python train.py --hidden_act="geglu" --positions="rope" --init_std_down=0.0102 --learning_rate=0.00876 --max_seq_len=512 --max_steps=4535
Each number is 500 + 50 x the weight over its row's rms, rounded and kept within 0 to 999. Layers, rows and columns count from 0. Numbers have three digits each. The size before them is the row's rms in percent of the matrix's.

# layer 4 MLP gate, 128x64, rms 0.217, rows 123-127, columns 0-63
091:575548499473554537533419529466493587498437512520455474416491529499530435452466479441516535524471431555495481582553450493499420523565560577456369561511497548443435576413516512488556494445571511
110:532483493518559479467475584568502561558459546522467553494505554481541517534548483552504558564438465443467458599472561514403602523505484419361461554459458498558457484533572449545535545574480466
115:504363589523402510469478430483580482454497484498436489482564494492509508473541508475549479591423502511455436587491452411499479483506461528412492462482520500587434514546492507547420454421541407
096:462520423533530453523495527511460484513537585460472526516527403543521431473478487530509474420512400629512556536590572484444370476454442524532435469438498494451483464414481480480527534533500406
100:519455428480536477480498497575587483500565491514574536607509465443590501476494479429478446536613457443454453418478452488444488383525584555462566563517519430526441491501543496482475480562518442
# layer 4 MLP up, 128x64, rms 0.229, rows 123-127, columns 0-63
092:430531500454557547520424425460519504561530484452474564528528475502517563519512441529358564435427462551559437479546611405502469527573477461487572523518553451523430528454432458480452542521501484
109:485504533575551596509505492445519487558423437494508549458481512422515400496503484478558539499519402502461542551524484570441503506573524401433495557442516490582547619501564473538565595539491463
118:552610485567497545486497446499469633442517525466565565465482525550510510504496413555522463461470537473490509523548480519478601474477460464512451522532409381485472523580512420462539591438475576
106:570467553472469519477477513552475537557502466514524483506419558548526470494528579497560619488520483471493569451572376537516559608499459505473432477489538548516513517499561524473637506549599430
099:561525464563504512523532382457528452494468452467546508546492414458462455516524543425512474507591572506420414551540571542443472532520534462574447490469610460590465599469490546499523438445510508
# layer 4 MLP down (transposed), 128x64, rms 0.144, rows 123-127, columns 0-63
087:633547478557520439526493535595469515456488533472468553530441470524414483525459454474464385586516480555539500496416577505505603419494526527530468504561532500438439595494469518491421499449530489
100:408514479502508573537490526487565473412447608481563445456530515549505513489548533484498524508409522534439414520502533509519497485507521499442563610532498624500395403519471605504461489563500473
120:519581487535538449537430464503439576436538467407510584533424564471446477471496474577546472487561472447469513450469581560514545395599495502589475511508525504402530577469497553567553506517504495
102:458402457342516449533547497447562534445494540485514525512450410516508558511558509511426457527519534517485467511462559509447482526590485560501514518530504542486456439496466557493518369626451449
098:422491464494450514450384506461516500528499592444429463521517418488430464462545495428531528571494424505479414529482549476401459450525429632463489480556447507481508482489513472575464436417532483